Weights of a small transformer language model.
Architecture: rotary positions, embeddings untied during training, skips across layers.
Each number is 128 + 24 x the weight over its row's rms, rounded and kept within 0 to 255. Layers, rows and columns count from 0. Numbers have three digits each. The size before them is the row's rms in percent of the matrix's.

# layer 6 MLP up, 1536x256, rms 0.097, rows 347-374, columns 0-255
106:153080095128126131121186123069144112135148161134146107114088133100122136149116154132140111109168109164174145148115096109140115116135132096148120150138094153129151170123125136082132153118093178152129076097106083117153135081099131149112138141148113102125124108133156121155132117105097146136116128113093132111144148093143151152077125136153109113128100109129100155154111141126154143119151120095147120128126082130120126132161094085133145140119110123063119131153119145169108140140125086107163135104143152130138137138094107121140149150106106159155106116127064131121121140146088128112152181124128161157161091108143131123084128087096144106121143127141101141114156137128099130167139089117146131145150147141130121095112175098166100169191151124120130131102128129143117122076087085
115:132115129097106108143137147147127127112086150095140125142158140168106174126136109077141109151138091105151161122087072139130134167152142088139152110159118124159130108094114121078125134129116141135100140096124146132141152083170134103096197135091146136101157154148131083084184146119099105105118156116141109128112183106131132100091116116130143097120110109143143167141137118119104096181121134142087139151151120122135101150142151140074154133157111140131070131100108139104113119139126141103141116149101113115114146139120114125132121098100068091086100154094137105118135168157136122164116138137135100165122113132187117143107121141149115149134157136157119172104139129116158175131149148112152131140108104146161118115102111167108103161102143129143137114109128160090143114100155148
103:129137150144119147132132111144113118135114127105113137135128150152086139130117150128168137121117100083177143134122132146134137144148120118122126118158105102132127134138087128125069108143078149156148122134124115105123150080121113083071122131131139121148112142133093110154153115113180141137109133142115155128103143153117103126147133117133114109094128116123117156098120125134074129092102117079097160134130114106161110122106102162110168135098147126143144132101158115157087113105122132082155137122096128106123105145181091130166126086078132116136125123115109161111210121153103175093121145118131137106162164137166114150121082099133113123125137158147151132145152097107085147158169144181175086112141117194124128136123159172111122146135144119129157133156182154120165093098159128
097:127090128118160148128148111127113141165099118125114132114128190153127110095152128143123083104126151145160159132096152156138168166134159137098150144115167095127152149157121124100093106078135113108145113119091138137165135126107098073117130131113146099180137167111129126142159146178122159094149129134109158121118134115157105089172144104129104143143148116126162185117151167142102152118171140148117137132099101156138115134099175098097094124114151142154114117130137124123156114077109094098174124164126126155125121132114124160146156140127113136068102131109144096129159095100157125149099152160138160155113135122149084131127110108125165168150109121181126161137124160107144105120150106154104113118145114147166123128143127101097137128156117134137097104140128082140086127151188111
097:175136106083146117115130156149097115107155121072156092107155123128125153149150154106124179132152124172101188123105164111127109115111131092092070122148076122132135086102101100123128137114126137149123128155129110150134137120131152136121105100160139131154138115115152099100132088121168118091150154143154125163123136152170117120114116142109113128143112110149126120161112133145131080133161094096124135149151128153119149141164143133068135163112109146126150143078107118095077138114140140149139140113114168106129129158087082087097095092168133143126135098119103117104135105142124110137113162123124113144115108112193115119085166104163109119089146124090121130134167119105164127123114155112140135164140139142162120069164144134138077128132106098114147121118117151141103082104126143
094:104133135129152124151117097128119132122089149119125111151139105126123151132118148121112142114101113163122098112086046134102163139148123112113155127121091123140145128132083137132121157130154137116093107141194132117125079128095142166084123110111134103128148155087071118136120077159112103117174127120121119099177148118145115120120109137123088105150125136118092155150115123141086070139133129117141165198136093119122130120138158074113133180133126084097147120084113095150100130160112096130131128109097157144153140125133071120124096173140083143146131138135164157096138147179144133142106128152134097103171125162136106137118107105111123138077141093119116158093126124114132147087144149152141120139111123117165153097123129162132132142134133140117121135160127124104115165143128075
109:146099113174133132126172137141152136136133142113120186153116109159096151104163136135130122161126095120119102116134132116098149140116143123086095070176138127127146090166111116113098148135151098123084121123094103190121102093154147124086147156119139163131165156135144139094140163065105084086111116107092157142141154118102160149059099136112097148167130095160148094133081070120135127154106166089086122123139108081118110143137128134126107126094116158135136088094123124154086148108130141117139143097127140135116133135103072122138113123129127138133124135119151127103130117151121112107090172100096105141147165153095123149142141112130106111149158127129089129102145132119108159126112124117161143124151082108125147135109129121095126135112091122114156101142123170111157126123093133
098:135104119089090140115117149131131124129133141124105132155117134147145145198136089118140163147145164168112127110160159165118096120135112145110135129133095152144129185121127136121099112095113111174168142108089110137133175111130070130107159108116122120123130107121118141166130080110123134169160116131117119115083089106102128093164144127123073170170142114154109110157139144130112124184135155110123120154067137137135144096147143157127090123119157099115119156132107120126125118138155175073130066140138132100116108132118162168143163141101153095129116156113164126090150145095126197083115136135131091143148142123168127142110119115107130153154104134143112098109109125112092116159109103150119111133132111150141132138114105097140120171145116144119122153134127102125124138174089073
103:162135142126120154157107124126146106118105141119131126101104128129103154138116141139152136107116107184194103117109123130148121143167150133111147093104099138108143140116142158096138127111125120182141132094089122155147106151136133106162126167088088129079162159119143079155139101110125104120105085104087121155143166099109127137090154162117135147141177120116139103123141123104094159131131141124130110127114126125181156144102133072167131153116123113170101122115163098136125137125106079135145133083147101159121129119111138126112137106107108134149118138137119132143124093117114166153139101142087109119156130085133128199128132136122167100143154169129153108114140113126147140130106116156157151121132143152099149126135136092168134168147071095139108100184115101066124092105085094
102:092126103133151145135136089134125116166112125123148112127134163137122121168132125137111091159169121121153109153066106164126077164176176148110152104134120146115114105103094150079125119134150100143086139154108110171120157133169135123124129140152133135121089081124107104140174136129132125112195110096129110125156121143134169167145132117128100121121095109154116141122126155144154113159190156132139146127086109130105123126157126093095138101126147145139127118125154111160110114128117106160121172146123131124101112125127147135156147073123111094100148123104165097122194088149120118139134120136124101143154161194109110128145124129151122115127117106120137168163160135132122137130100115146165150085113117143188140077151155161118125136133113126142145055139142084142135121119157123
096:136173122171150149171129114124119130157126138130138088143116129097129078107099115099120139114133146109154160083137144102129161136141120140122085111150088117138099156091150184123123136137153139110167132138174094135172121121151142125151118130107110095128178155108095143120152153105130114122103137112112170179106176086109161098107122123166121127110124188169118137111114089126133117131124146145126157154117102134126124135140114121128133139085144156124090097101120110167123140101117136099111139136097122141095115158108128099168125150145154125125149114073099134136128143151097098113112167134162107107198165110183064154144087133130134128102182097126115092126149089126123142137142126138124129119119147144174141105159143129088128149137097101122135128144117100102176122115156110
095:134112156157098171105121123143098124118128140135131138162146122149135131148102116133159110104133138108158103143119128107115119102155115126132099125106116116127142127156156095125161133166128141104124071179104177089093101083126147120139126125133135151130127135151173160123108130143113119115127087150139130121110108141157121183148145171102147138176108099097130160169161166097107149114139111144125124119099109142114100151131128116155139111110127126117142106136119119158162130103103163091195085123101103129139145163074128080123100146136145134136116144131129134117110144130109071165108123095068123122084147133103122159167117107111081112138140157127138132106123168133147146146108157095143148104119136118103149080183140111116075086142066131201141119111156145115126141130141150
105:146114132121121130140170134117127124133114144101143143123112173171108152074093126125159107178159102116178166132119089128116126155126166115131134135139151105150111110095133097107143150168150182115109136148145127136171108110125113107112156129086098148121158115119115093085161141105095108085137146144113144107131181119137146164117181061108143124129109135134180172132113139103114123145115138108140145167112123142140091119140160112122134169112163133134071138112103137127133128154118129128176140078139128126094131140136089117170149140149072089119084143124096154130142129135109104097112179119128160156114129152110126111127108117101116114153157123167109193145155103130117138135131128110110101143141098148148142077130121136126102188094106114145109134108083149118116120155119127
089:140113126136098106153131116104156130148149168112142143163148112093148116088143108157086110142098093122143156116106138121128113144150113117119083127101117148155165103159100130103122159131088111136150113117165105123131136108153174142122142093073148122119126146152156106139144092082118147106095109105105165136112171087125152089175111141135104119112132105131101085111122142100076114146119171086078145148140097154173103120142119153129114127152139103090150153134161156129110147109175156134143109143126128121151134137063167155134145162136123129079112146121134136115117141110112126149134178154114103153137162138148175138142106144148123124163149146124146140087106113137107103124126147086154116119131105183132084152105157105129162159133147131137138140105089177118106099107174111
109:129108125164139139143165147136153115161117126089112147098127140129161147133152189130107122089160095129104090152123127149126163111102122163095147122089088136166153092182103146117084141124108159104116115134106131157136062132095133156091145111150133077093107162153118109146105145113148150106161127165142127130167134123125115152135122094168131153182167084168126167126112124137082151136098145149115125130118143115162148070095089143133114121105152102111126120118119130151118125136112109137135120147080145143148140164158124145137120103109109086092127152131107124106129131104127115140131129137113142101092161107100171115144121109132138169089106152166148136126180164107102168115158115122121124124116068149145095130145141108118088155170091111153132110126123122134117144123141082
111:146145140090145139150146148162159128132134141068140086118130132138182100147106139118122116132143131148115093117117135141141130196172106120110115089142139126120119112131097166079135133150153155191131093068128168126117051158111154138085140132127094132130100138109112142154106126140117144122117131135159116124131126116169093156141097124094124118124157114148144143145111105119136135163163153117117160175146128116149107093120127108100135104160126106091092101139087132117151127123128168130124116094105109129124116125109140110101097147143101097138092108136159119144103148187093137083101097143128150119168136117132099187147108133181114110123154105137145105083092131112092117079120098164162160114141113157116149160130121120133113112143096139102123138103114135113170149132103157
104:138111147112155116126111145147166120151086148112113145120125129115111175135147145140117156103132081183149153157090137140132143112118103164134121108153160143161127123113129139098142117142142138167092134110151138175165151117088138109113112083083156121121201145117138101153123090117091148151140108155157122141149091171134144139144129069172155102148174139139129168137117109131153097115106093111124122111136147114158120124138109119124165113162115155099165147127124142139166125184117134126107100120105128124095156129136146124095119136102141178118116113105127115130130114170116163154102176117093109087128087108125110141116123150137127139103079159119148105077122177096109117126096088153141158127129130144112104167132116116152161139143075110093068139144103137130106120114106109
106:096152070111128092137137140142126133109129156080135162161142103146116162093126127127123118170153130113130135130080142107122058175136138148090076127171097138102113102103150148128109173131154093102115151110116044133205110147142171112146141181139126157125132150124084102111131094105104107134139138139105152132104125183123105149143161168128115099093099138136122115097128153080147133135111125126120153140174113155110120150136177070111072120129119117141083145102153129136084119113130131125132108126128123102118115145139146081139106140077140121147128101113138116127159137122133148151130132154122138122099106159116085116128111103149147131130136139121130150133121149154151128110105173156124141144138128139161150110130113131138158127109135075136123108117084175107103128137131122
099:098130137149123124114123175109163150118136134119159090127167129140088158146148116163105132164097086094157133126106120108129136149143088125137138126094096095144146116127122145138060135090156103158126070124117120144125120143160137147136103147131178105190101113133089115146112081107109132136135138110118146137123124151152153109131127119107084112105188131139104110143107116092171147102115159082108114127126100083125156114153139112122129128149143115060120116118143125164092117179089165152114186159130126124084130130151133111108121124118135138134143120131158106138127152140123146115107114091129174128129108129118126145132133109111135173131114154118169109117158139168133184109128105106147099120182127115093133120175116162134147179170110098151085153094117134125138123139128166
098:151106119099081153173116121130088121129101140099141101104109197087099136118133164109135175111119132139128141154136145126122167143159150135116098130107151138087106127134077147129142120137119124112117112133107156142118085138116086108100061107178150094174120114133130156108143101095122153115149126124137106134143126145151108106168119149123095134114125108135166151161145082094146114120171144097123141135130123127139130159081106134145114121146128114127085075155103117092122124084152142127192132162113104179123156098139130149152153145101138125144133105112122094146123074088134111132140087146107183138122138138138150146131095146167122168114121140186134141116113124083142116115161099174121115106173141157132129147145151119112108164120107137150146126140139131123114127069152117
100:165084129094122150098115118113136124130128119104139124103103168113166165153145132152127115108148141132115164107135094078112129130109110169136147106148145129119132077148101129118123121093087113171129100075127123123144110128115114106121141096134124108098180139166095137141134146106108070125149139145133191121133131186116138121120142090113124152109169119129149149142096084091144138153108128145103137141078122136137119107147154100142141128111142101150118101106053097118160109163077109093144146135130134111139108112131072095133122113101132144133153137136080161120114151119142105107077152152126160150145124162128142153107132097159127168097127096105096105096185149110148134133105121141114085089128097134145123112106113159132123152152087104082133143096128128125130119077133130
106:108099092136118126123138171145108124131101139095137091119170144135131150118140127168111143114172076124102159114105103081144129159129140143154135110085122139192156127118151115104137119124106143123140160154101134118139112088168086147127167116111168081158156121113098133119099138127114124121133164106145129154117109118137100130168143125120135067183132135135104146127127102122070180147111130166165139129174146129170154136147174168052152132129168107091113154151127117175123122139132148118110121092108147184130130124116093093135135129118108158148110116125152157141115118111109136104151166106128130085118128167159130160064124089143096159119144124142164151103138152112136135138176106117122104132148156086148130134166124108125122099119122134120138112141148147138133160143131130
097:146131138098116136133113122132154100198100125112120079125089111124128102140161169103161175112128139105155127138110129104136119159142121105109139100128155075120116090132142153124099113149134061142113132155097106095137136140126129139123119125124158128163115159120112130124127112149107114104120134132108124127128142131136144175124158129088146153154173144105137147122123152118101131101092080152132131144101104136144131081123126133130110152117123087101142130168120112176157125084083157140120181137083113116123124107136080144132138133126108166133148115126106108108136136133141106102115159092089162117118162153159131153145117152127182134148120122129134118080114114133084159108082080097098068113171152118132106115154128114139170147138055105116122092109191121152110140092137129
095:181127116117113127099109127090169109094162119148128096116083139143138132138126156078106111098152108110139124127106125126092152099146084177133122079073099125087137111132109130125154103155125119143099138134120152145094123169094106161145136131157117099117108108151109143144114102129109078073138132134155156142121125117179150114095081147149112119126165145134126097198133079118135107126141163128116102143141124075170102105132106156127143117131101129124155104128106087157135118085138095107132145131097139131127135143128153130107112152154094129090122173101130101115095116110138113136108084148088146119125172116177137136070117104154132121143119137147138140114122143161150147151144105136124159131124134138196141142139132113139071115113133119095078132156128161152093152124116116
102:146158130128142116145112185114206107077085124165128136142123095106135171124160126072108170130122116155102143188113118121108107100132126128128123114128121132127164108139117131123148164117137117110154092144141119130139125172091113192141113103116154123121132141118140132092127145148127110137171165098146129133119152144171106115113112103120133110162168156133097139105164136070118123148109122095112131155137144108159122112134135104141090101121154106123151128144112113113110124136127120115087130063136134093098112132078127182133073106150095123106134137084121131139132147135079133165131145140129123110140150119162099136068129091130133148079118158094150113074088167111130151138126148111129163095154092143120121113137158123135163132126112153137097154135125176134136129099104134
112:101140127109141144165152128098120116144170126123140089130158150177141144172139156130097112130167108128167100144129134152123164151112169102106161087169102118143142099139180187093130134101134095142130146156118104128145107134163153125095138111146142127164110122084132102112113108144124139128132098111150133126150166121131167138156156125130150130169135116147156138099129129096145136101132134132112114151155123120129139121149137155088092153122108130135106110100118107172113144099124104155165140121087137170152144103104141133144116142131129152109086112138122108088129132145141079127121123129106096137130165176116143141124141129156142153137109134195135114156131141068133140151174128092144138118117135124123139123157122120126100214126079127164098075149154131155164100152195170
098:116119137117109107134150089118118131144097144090147116148127124170117115134092206132155145159136126132133160109152108147151124135136096131125112070142147161142140149176125170099096119132134140092099142119130135130125136103112144097102139124147133094155164166155130109136170107152133127071111128151142136090148141119138139167184092131157155125098121107151120085110071104121119109140123157124123085124104138115124141128152122132102106144186091130151124136171085152137146139144110125134093099158090126143094153117082156113120158091075121129111139156108125092160156140155104114098105138165136134129162136132156115143160140136157158151159141169164137113102143146087108083117152123121176174117165123100171162140100160125117120134119111115105131133123087117160119150153137136
099:107115096128158120175170075153144120133135141139116117156125140145103128102143126134124152154126157138136148149109141111122151130119149124076119164138172093117116090167123119136154102126137125126075157123128132185133124129130152123091147087103135072166104137135122163125116123114112149119137162133109141154124140113177146151131186141140083134099174098099155118097130131076162099141157123103085145107098120156161148147139113145114162133126135090130107130130126126119151095105062114106098174128134165162141155144105085124171162127156077120127101111127090112143106116140110138145099129140125110099122108131123120128144128113140171113099086135133152123115156148090156146100122128123121116154146114152178120113172111206113122113131123143143166126129168119132104097155093101
# layer 6 MLP down (transposed), 1536x256, rms 0.0797, rows 347-373, columns 0-255
106:131111115166130127119179140152159107129138139166136103149124140103134113097151084086124124138122110132083131162164145133128131146146125128138119116099115123169115142133192156122159140128098116120091131133137118109093080126126106118138167179130092151118123182145115182150129180100159066131107150133137144122157117104129136132132174115116184120074119090142103075102127113134128129108149081136123169188110133140121128134072147151115144097094147127147172150165122139084137131130153134120076159125116123140167145154094152119130118144111137147131130139175135100122148106143144117113120127091120145096146144114160179089136136151137122132163075111127098132123139092089112127145120111133163143156153141113126101154106114140093134149103139113119127144096097145155099147154140096
112:147077146130124166133114141133100165121134090128090173110193129125110161128108119140121103145125099101126165089147109132105118126109132080129101096121106096144079126114095116126159120142148125108103148106109151134124132142111091096094130090158096082123091161123108135160101118139126118139131158147146140139159105110140110149150150102118167099132124146096141138146113100090090131076124148153139133113125123123142137138129113138119132145172113119147156128133111074127128078138106104109102123126128127111087127126147117121115149110155117118129063155143078135110128151118129134098142107169173135129117110125168143132174092136106080115102115127125093129111153143108116165098167170194142129133114124107092155138114105174143142160050147158128146174134131146140147102090145119
104:121105162086125098136136100152120133126132062110150154100129108163153136147097139126115127166103119149141139101168115131100118097122137076141186139145099143122079151105107078107118089131121165091139150123165109115127150142179121102100112107108064188113144158101145113178148151125097147160096099134125103151120118105097110132120104141091193092116125109123143122165140108119106116128100107139167088136167133132120104130131109145138148154130126146157125125130091098112139123107123129117124119138137094123115132116117135134100164099146113100200114140161098113155130140143133137114137135146156101098156096132146141113103135139161110082103155114142119152144142122102113151144131180167093121143108154084102152127103092133134097128078144130109139116134164129110143077126113121
097:135120123138109095109091144129119122158159005140149162134164154103151159158098140124103080133121140151138135144085143143093121156133103155159113154170121160130123139137128111139158163154147116112114125115128121105135135093118165155143105176141095104132138120145126146112071113140090125179108154128128141148148113133134122115104104110131091114176138130123122109123134120141135173107141155148104150122136141143121089089090128112159137117147153091123103146121113138100104104137118152129134123099159139105124118097130120108102200119146114122142109120242141147120135121157137146136161105110120133138120156132132121119084119117160131133158113098126103088126149149145091121118104126125130150137096139124136088127104136124141104115193132140089142122096167151152125142121121149
096:096094121116164103129123097146097157150162081152155140131162125132123121097156136173140106119136187100154106147153138121115172139195110130141125078089141121121112110100143124133107087128151119104102169131124128124097099163087127089164205098145137149130098173115145161125132174137132140113136153144127103121132083106124121114137131137095124117120087132140116127169121141160099122113128119148148154141167172138134167140083129100139123121178153120125165125099152134108126140139163179152083122140114139176177135139122151165120135144092127103121136137123144112108142154107134143131149092126123139100108095142107139086158119137143122100166132153110123103109100095134125161145123149114119111127093129113138110121112146114130172085128129092128129141163186112118111155075152134
095:172132155145126120113126140129175166145136135127120147071121101154104135132134141141169104146136137117151115103091114150164174103119125111145166088162130129091126164164166108170162139104128139096115142126121106116100142112096153081168098136127161168132120130163146087145138117116086068158089145145177106113096086133137134147117104112115173141125161137100143127092144109125139132093161116126110115084147147158133123148101117145139109097088102153175163136110168136134149146125126147135145127157098139077166105132113129090086143113117129146097146157153137145164133140117134131158162155144110131126140103108126129155135120109098128091141130174146111126120151145157172127125151132095137158102135168145129128144132144124150138097113127094147064139137151100142108133147170185
101:098115108140100113115090114087166246129115134137156129116132136165103149137154118143129130150113117124129136115123134099124136133143165074159128068126153123138123129154160106173151178129118117113123176103128119126089112093113138075141092138150135135112115123162157141101164093123092107178099112133125125151092150094129101126126072153079158129121151133125129145149144128130139121144119106105097127129135143162138130122132110127120125112153127145134123125131138141099112131135122138117102093126145128123154124064146165117125153146114134143105211123183136091139138136152113108109117121120092141102115166116136129127135110126074086171143113141108076142161121164117129121140099140117160157097169159114139126148117137149122100107132114141107096107126110123167143124143121184
100:115179184139107083132164120094158088154136070116103120157156136088146127116119133105176091178097100138130133126155117153141158092137157163088142104159146122125093102132188176125116163134123121107113169158152127151131131160121168137159110136134117150114114125153123111140108113137155139174116141158130175101162139151144123176126141142098114109124095155126099119178110104092119132128131128118151103133128135159126122162113151101108167084152119152162095147147124127146156143134117093120164112096157127113132123153150115133063137165176104116131106143140141130124104138153151125096141122134129080139111141132115107119149114135151141148097166109101135141140173133110130119143133133111194149118131175097157129109110091144107101128098146140116132171142115141126159132115102167
100:120140133106118135118115163129149130082105046161123133147123136140123155179124097135098110111105115156147103106099156124077123147145122086166140134117117151136089106084124144130140108100152124178105174126105106110139114138123118093141146136134124133115115156115139117133106150114149111097108136109100145159134169073138121118133134141181131120119084114142125158141150119141122124140140110169157162123186143143158158146118104128131156164115137117222093162108151136124117118137145140167151074126136110113136128125111164105108110173093129128144114133186150131129140152115099111134116076153127111075154113109144143083166119110132141111139118166103122124108131133163130144154145110152172101117089154104129119152146147108105125127107136129158147048144134124128157141126108117
099:183100111176126118136148137164120126095148076129117156168184129131131144099120084105166126130103123085132088125157151131142121141125135132132115123138138123100110139122093157096175154152156135123165134149142133095121151111106119083140154141163137166107176141099106150089119104149115125132093101170107151131106100142117117139126156138123138114109129132160114110112131100119090131108125112159111142129121082173087119140151132167100119142111157138127121152158098158106169139177129145149086120146143128085140163121126168110145093168140154119125106133121110164149143126096153107164123143130131139136129117085096161117100131180138132095115102109108112074132110110173091099114103106171114150077126158130115092145082083117108127123131125123139132118105145110120153088134095082
099:113131126129126091113098103098123248126120000118099142125099106044164104118152133123172159089113120142116102137124133114109127156128100151121127152122142126168144105142146097134152130090127141162141129124109110108132136132122132146121131084130133126120115109113121122158101126143144130133108140147154120116128135101139101145121117148142143143122129107138130132130129124153115132120097155125155101124123155119174117079134118104136124159139128113128120105097146124095143117150126102098104104130124139140168126130108091106142148143116144099119151109058144115140151128142135148136121131117218131129123159131111129107137121124123139126117115152148148112125113130127136131127106115123127105128143114153132124128119128108144105152130157149146172178129111139126131134105166133
094:118109127125076121087127118158113127116121166129136120163144154108141112128124101127101107120103133129105090101142119111107121121136077130176100109121086127156117135140161115122086139169136138112103116088131151131121136095141107095161105116119137145115126140133110167135126114132133122130108114130143153141138120094108139136097109176110165125101115146090116116111149161145082173139148093139112149133110105119124077112126079068179182119132174109157106097067111107116140090139072136112119116116134094130124175087114111112134099165124142107162118166137122106131106169152167161140083134108128136090131138147143124118138084153117093108165111152141185133094103141146122146142092163123094112107141137160094116141178128117101135143091082141167143153124130124094134138132110155
108:155113125115118116110132137110124107089160083102114117079140108130113131165135125139108150104155142087102109132140134134088079135112162077099093149137173127093124135129126098100158095080086156125087110120139141104154159113117093097131137118161142138079119129138112125121123138131109098166130130156116092140111084152169090158115145135140125156081133109151127117153133096111109100140164127131114119153152125143109103133155094162164129148132128140137136132147087126145121132115114217097093111158097124147118119129097085134092127094107114123125097105111111136141080137120076121102073120154124112111106109138111122118167131115121082107128109116116151142115086148103135149092143141116100112086126161076112159103089150093148124134113133155117162137122122140145095115090154165
094:138175131124141119118127123137116144117182134128143110133147110094160102166092143140126099154131161068136099144176126173162113118144122132129092144174144125119127170089164158147161160154151122102143164132116123119086137185125138152167088134195098126149101073125137175098111156132151091113117126151100141135124090163114094173158158133073137135133122166097095130115126129165106155129192156135177120090170132130100146145118160163168132133102109149136137098154112163146148129150101144146099162134133134176136133136149150144118124106138152146113135115129121111116127122097088133111123127140145121183109126100114142121139175161131095115148120091130153123136129126109098098154139132109131145129129134080132136113128112118123106140136142119142137152114113140157162116134121180
105:098134133087178152082116110114107155138117066112120102108105131125098115139147136112121157158148141124138149105171124156166095174096128135158126119104125135176141167106146125175156095099150095129074137140148112113129134144116151105123144115115119208136162127110169111138160118107104159144092079111098105095121133125166130104144140131116110092107115153136103131159079102112123154135143100141138184152148177134130118116123136135140139134115131146091141104146152116124163131165144132151122089122123128125137135173152128100147128122110141126118140090147142133162106152137120139121141101132130154105103115108102135078105115136101131106097127159151151149130162112212122101149134121118111110117120131129148131159151145071137137131080143143150139083159145136091145103119066110
113:110149141054108121135133077125124112127146121115140108150145098138170090145127101139107127162153141118134149103153152120140108143143185124126121080152145142136157107110168169136109115139119180168105160111142060109071152118095145128146122124126124145131145140134124132101127070149127140140137124124100102088118124163158137122137118165142182097123120088148085104153140173086121168126142123120149145120128121084136136131119138107079141131166113142134124112099120130170131121155102135093117115115128126148121162100128099162133135120208132153101159131128144112149150132166152114115130129159173100098126105101099106139103089129114164147168140125161118116130132128169086128151082137101138142154120121114137197125108168113148146129142120129138118157131150178124159135124127125
105:150115128149128134129123104145097186133133024137148194107125112159105129097092114122141093133142085129148129137120093115105112118143102145097129156076117107140129108139108119118167129141132098142123179161121098172128135145101145148124040113123090104145124117117118131153134118118117105109112144146116140107153164134132094133153100115153144091079135140140126112138144134138131175120159153161129145095112136123141128133141146147190120144139107120093113113123087133113123160113140148097138128172108121152157133108088116142128144164130114130123123148057137131113115165143118112141116136173106123103087160141159111106134142105163143113138119152145105105124130146115114135120109146169081161132149129131118113147075139099096115145098160131119118175184119122135144103127106093
106:122092153163146123087125137117134171129123135141103092142170111132124130149115127159086132150118095159121152125148070154132154099132140134127121072130161126108117151144140169158189162117105164114115136154138153131097132143109122102117098126099180118108131109126128079117131156111145137135168110105135177104156155107110082152123104112148170115096179127096120126118088087123113130147125158098119124097095138143146126116104145164107155110116121137137110086171149165109093140102107111148146158097183120121155114108102129122112091178134155118104115142116175129134166156130138143079119079129207146134143130148148105105141085142122167135142122144120111150106111149140104152134114086095141121124155117156122123105117098135098158143152124121127137134135148097121129124146171097
099:148121156129119137112139134140112150114138039147089142132110118169118104155121108143110130120142167158152133075127104135131125103155121145154165154131110143174160163153152104133156115101089119108099175142128127116106170127127122155113156104150144102105095127127136129134149085118166108134104099098089124101077135104115121078107153133122090099151129099148119113096129091168127113105123131149130126132149167117137147146175166122103140117142132126124101133101149149099179122119144068124107105156141087130166168108090136139121141123129097082129107125143115111128124113083117112146126149168109122186138103162168106152109144128152166095114127121141111148152116098146145147100150179133102132168124124159156169137103148125119107123120138159152146146129117089125127088075099133
101:103136091122165156110129140133167085107124107092093167165132136058135152075117132142135088131149112137136156106075149105120142108141164142176158150139144129134152126116113096140086175156123166128126106142127129103123107110135143140124153150101120164076130096119131135108133140100145123137128134124139133158127110164138104100130146133126094115128138145145114168133089147136145143112150121121107095138152140089145142122132133101104129129103146117070068148093125151137107140110114159101104144108140150156152092123106123110141149096089091112151086134098133159145091152125087158148135147137160125168118140161076084113102131112119107113153112132136087108118146128135098121125115166145091133118113070137094158096098127118100135137126138182118152156101168099114174149115139082
095:131073126126131143125155109104112108126138130075177113112133126148099117118148091171133130091091147116116125140133131113146096155142131122117138146106128116102158166078109134161158088201186126115143105086118144134095110095124156107131138058129170120109128139118096142158168122096115159119128140141141068120131160102053145099151152137134150142101130129100146138099112125141113154118152106126136157120119124127096138135102115131109135163133132136156166134155130115099129091154186127096119119165137131175105129107162160129145166129094107108098090086156147161161152157131093141116118081111130147091136103113166134124159108161118134143135137091132120153138129101147100134126113086157101080101141140127133104124128139137099180151162127137111134118120145108135134153140108137
107:098141163114130121093136119123098147137117096118114164128119133148126111152121116073140086150138101115097157094110134096104108104134120103136129155121106161184104119086131125156128099158148095136161139173112136128122135144138088119135125128118132121130154132090126122203142167122139144104103104083141097182114140071085134077119153114110160086138170113125156142141102140130141154129103073161092107115118137176101181118120122149108122110096126139131156117126134110117155140113182101137096129147122117105109117122112106103119127123166134111137127110142162090168173125137115096092106109132148130140134161125151145113117150157158148073112120122107103133134119111162156156095117132166147108156083156137128108100144158138115122145121080067148116124100109127121101083142144145
095:111097097085113138165137160132092123126116067140136093154164081142130108138105106151159125143128124153125141128086157130137101156164107169118136102107156150130139149079103119132077100132131164117128120139127133123136116126113066175145163149129149101102165151148128146150172152135170134116162128139121138148101164140095086133163152120155128158108122132130129110107127151150083108160131118154161127121129122138094109126096132174114096125143103116102153163099125098088147103101110117109126129113114163084149123100122160131169081090093157104171122129151103135153118141120147156104154145166154146111160103176109104102159118125126120086094157129131160132147125124145114108144139114161101144115085106150145157135104085110155164113144108164150161118139152137117143167107141146
087:136151122140133125174160130145139114155125000123133109125126139162156178144164138143115135131115115126129136159114114151164131141118149121123123125158135138122134154123135092122147117125117126176116100106200100159166137127134156115109104158118102149118126105116098118126141149131139119120150114118131129123110120188126141150114119124102134128135139127145131098100098160135130113149120111132135111137143141159126113154146110131130101153140128117105120140160115138119115117186107118121162181098154128121112150127129159120107147117124115111176117103089093149101142139127128095159117159128147094146125089160107107141154154138144140119147147143084156110105095129109128119120097113128137124126142143121096141105133097153166156162086104104152107171105102131097113138144143120
101:147137129139158136100174156122100120088154025116203106097126138084119124127063103117116123179151179102149149149160094146160127095128146135108138132148151126131095101098104123127195103135123097119160140126110138122141141162086122124136136130119067140156114113133154124100131102112144140125102154137203102138116149161110135176147137109139141119131121119146123113131150126134123147132133098124196144092129144129103101144099147107133121139168137135131117130138112103140109150138149142132147153131117157146145171140126153115117134160147131112142126083097089117121171143125141141085107114141138123134122103098127137123150137134114079093146175119144100142086136112104119132187127134143113113163135144112080132101124114132142100106120078116139115115112096160142116118129120131
100:096076089122138136134161092147138093161133068094156120180113071142102133189136133125110122139149095097121133149164144127123144129156120135118108141114159096118127149139138155157162105150155107140135122152146122139158141159160115132176130140103156192121170130148106102112152140148118167077140073151120115121126165135102116135132137123106120110151127124142156100120136145089145110131101136131102134159142128168068124135110129128128101124102152116129153130160123133109131099147172111115130092143111138161118100164102109126143141135139107106098114118172165183148146154152135087109097139153156117148123147164109119103108163089115148124171127089123129163140118132136160123141099104106138115120139129157177135080093118167097145125120150143157181122130109140103110130114112175
099:150112118141148110101144132128158168150107153131105119149116123127190132121120120110120109161136156169140139131124146129173185125099137104114140115106138144123125092121156102180067118137144102146141098156114100101135133126164153123128133125091151184120144128125125095129118136130113156134139103080107146123104133117105099102102107177120140137146152100139112128154179140113112159123116101130088141119140116085112164159101121118154140078126100146138153091139141116113126114136155104141154098144121097100152184115138154164111133168132118118159156105170115145086167109126160090164168152111146076129117093110151123113150122103105152124142170113104094129123105126154191135154135125100053124124137113137124145140129106141113146136117157115200112130137143079123152157128134148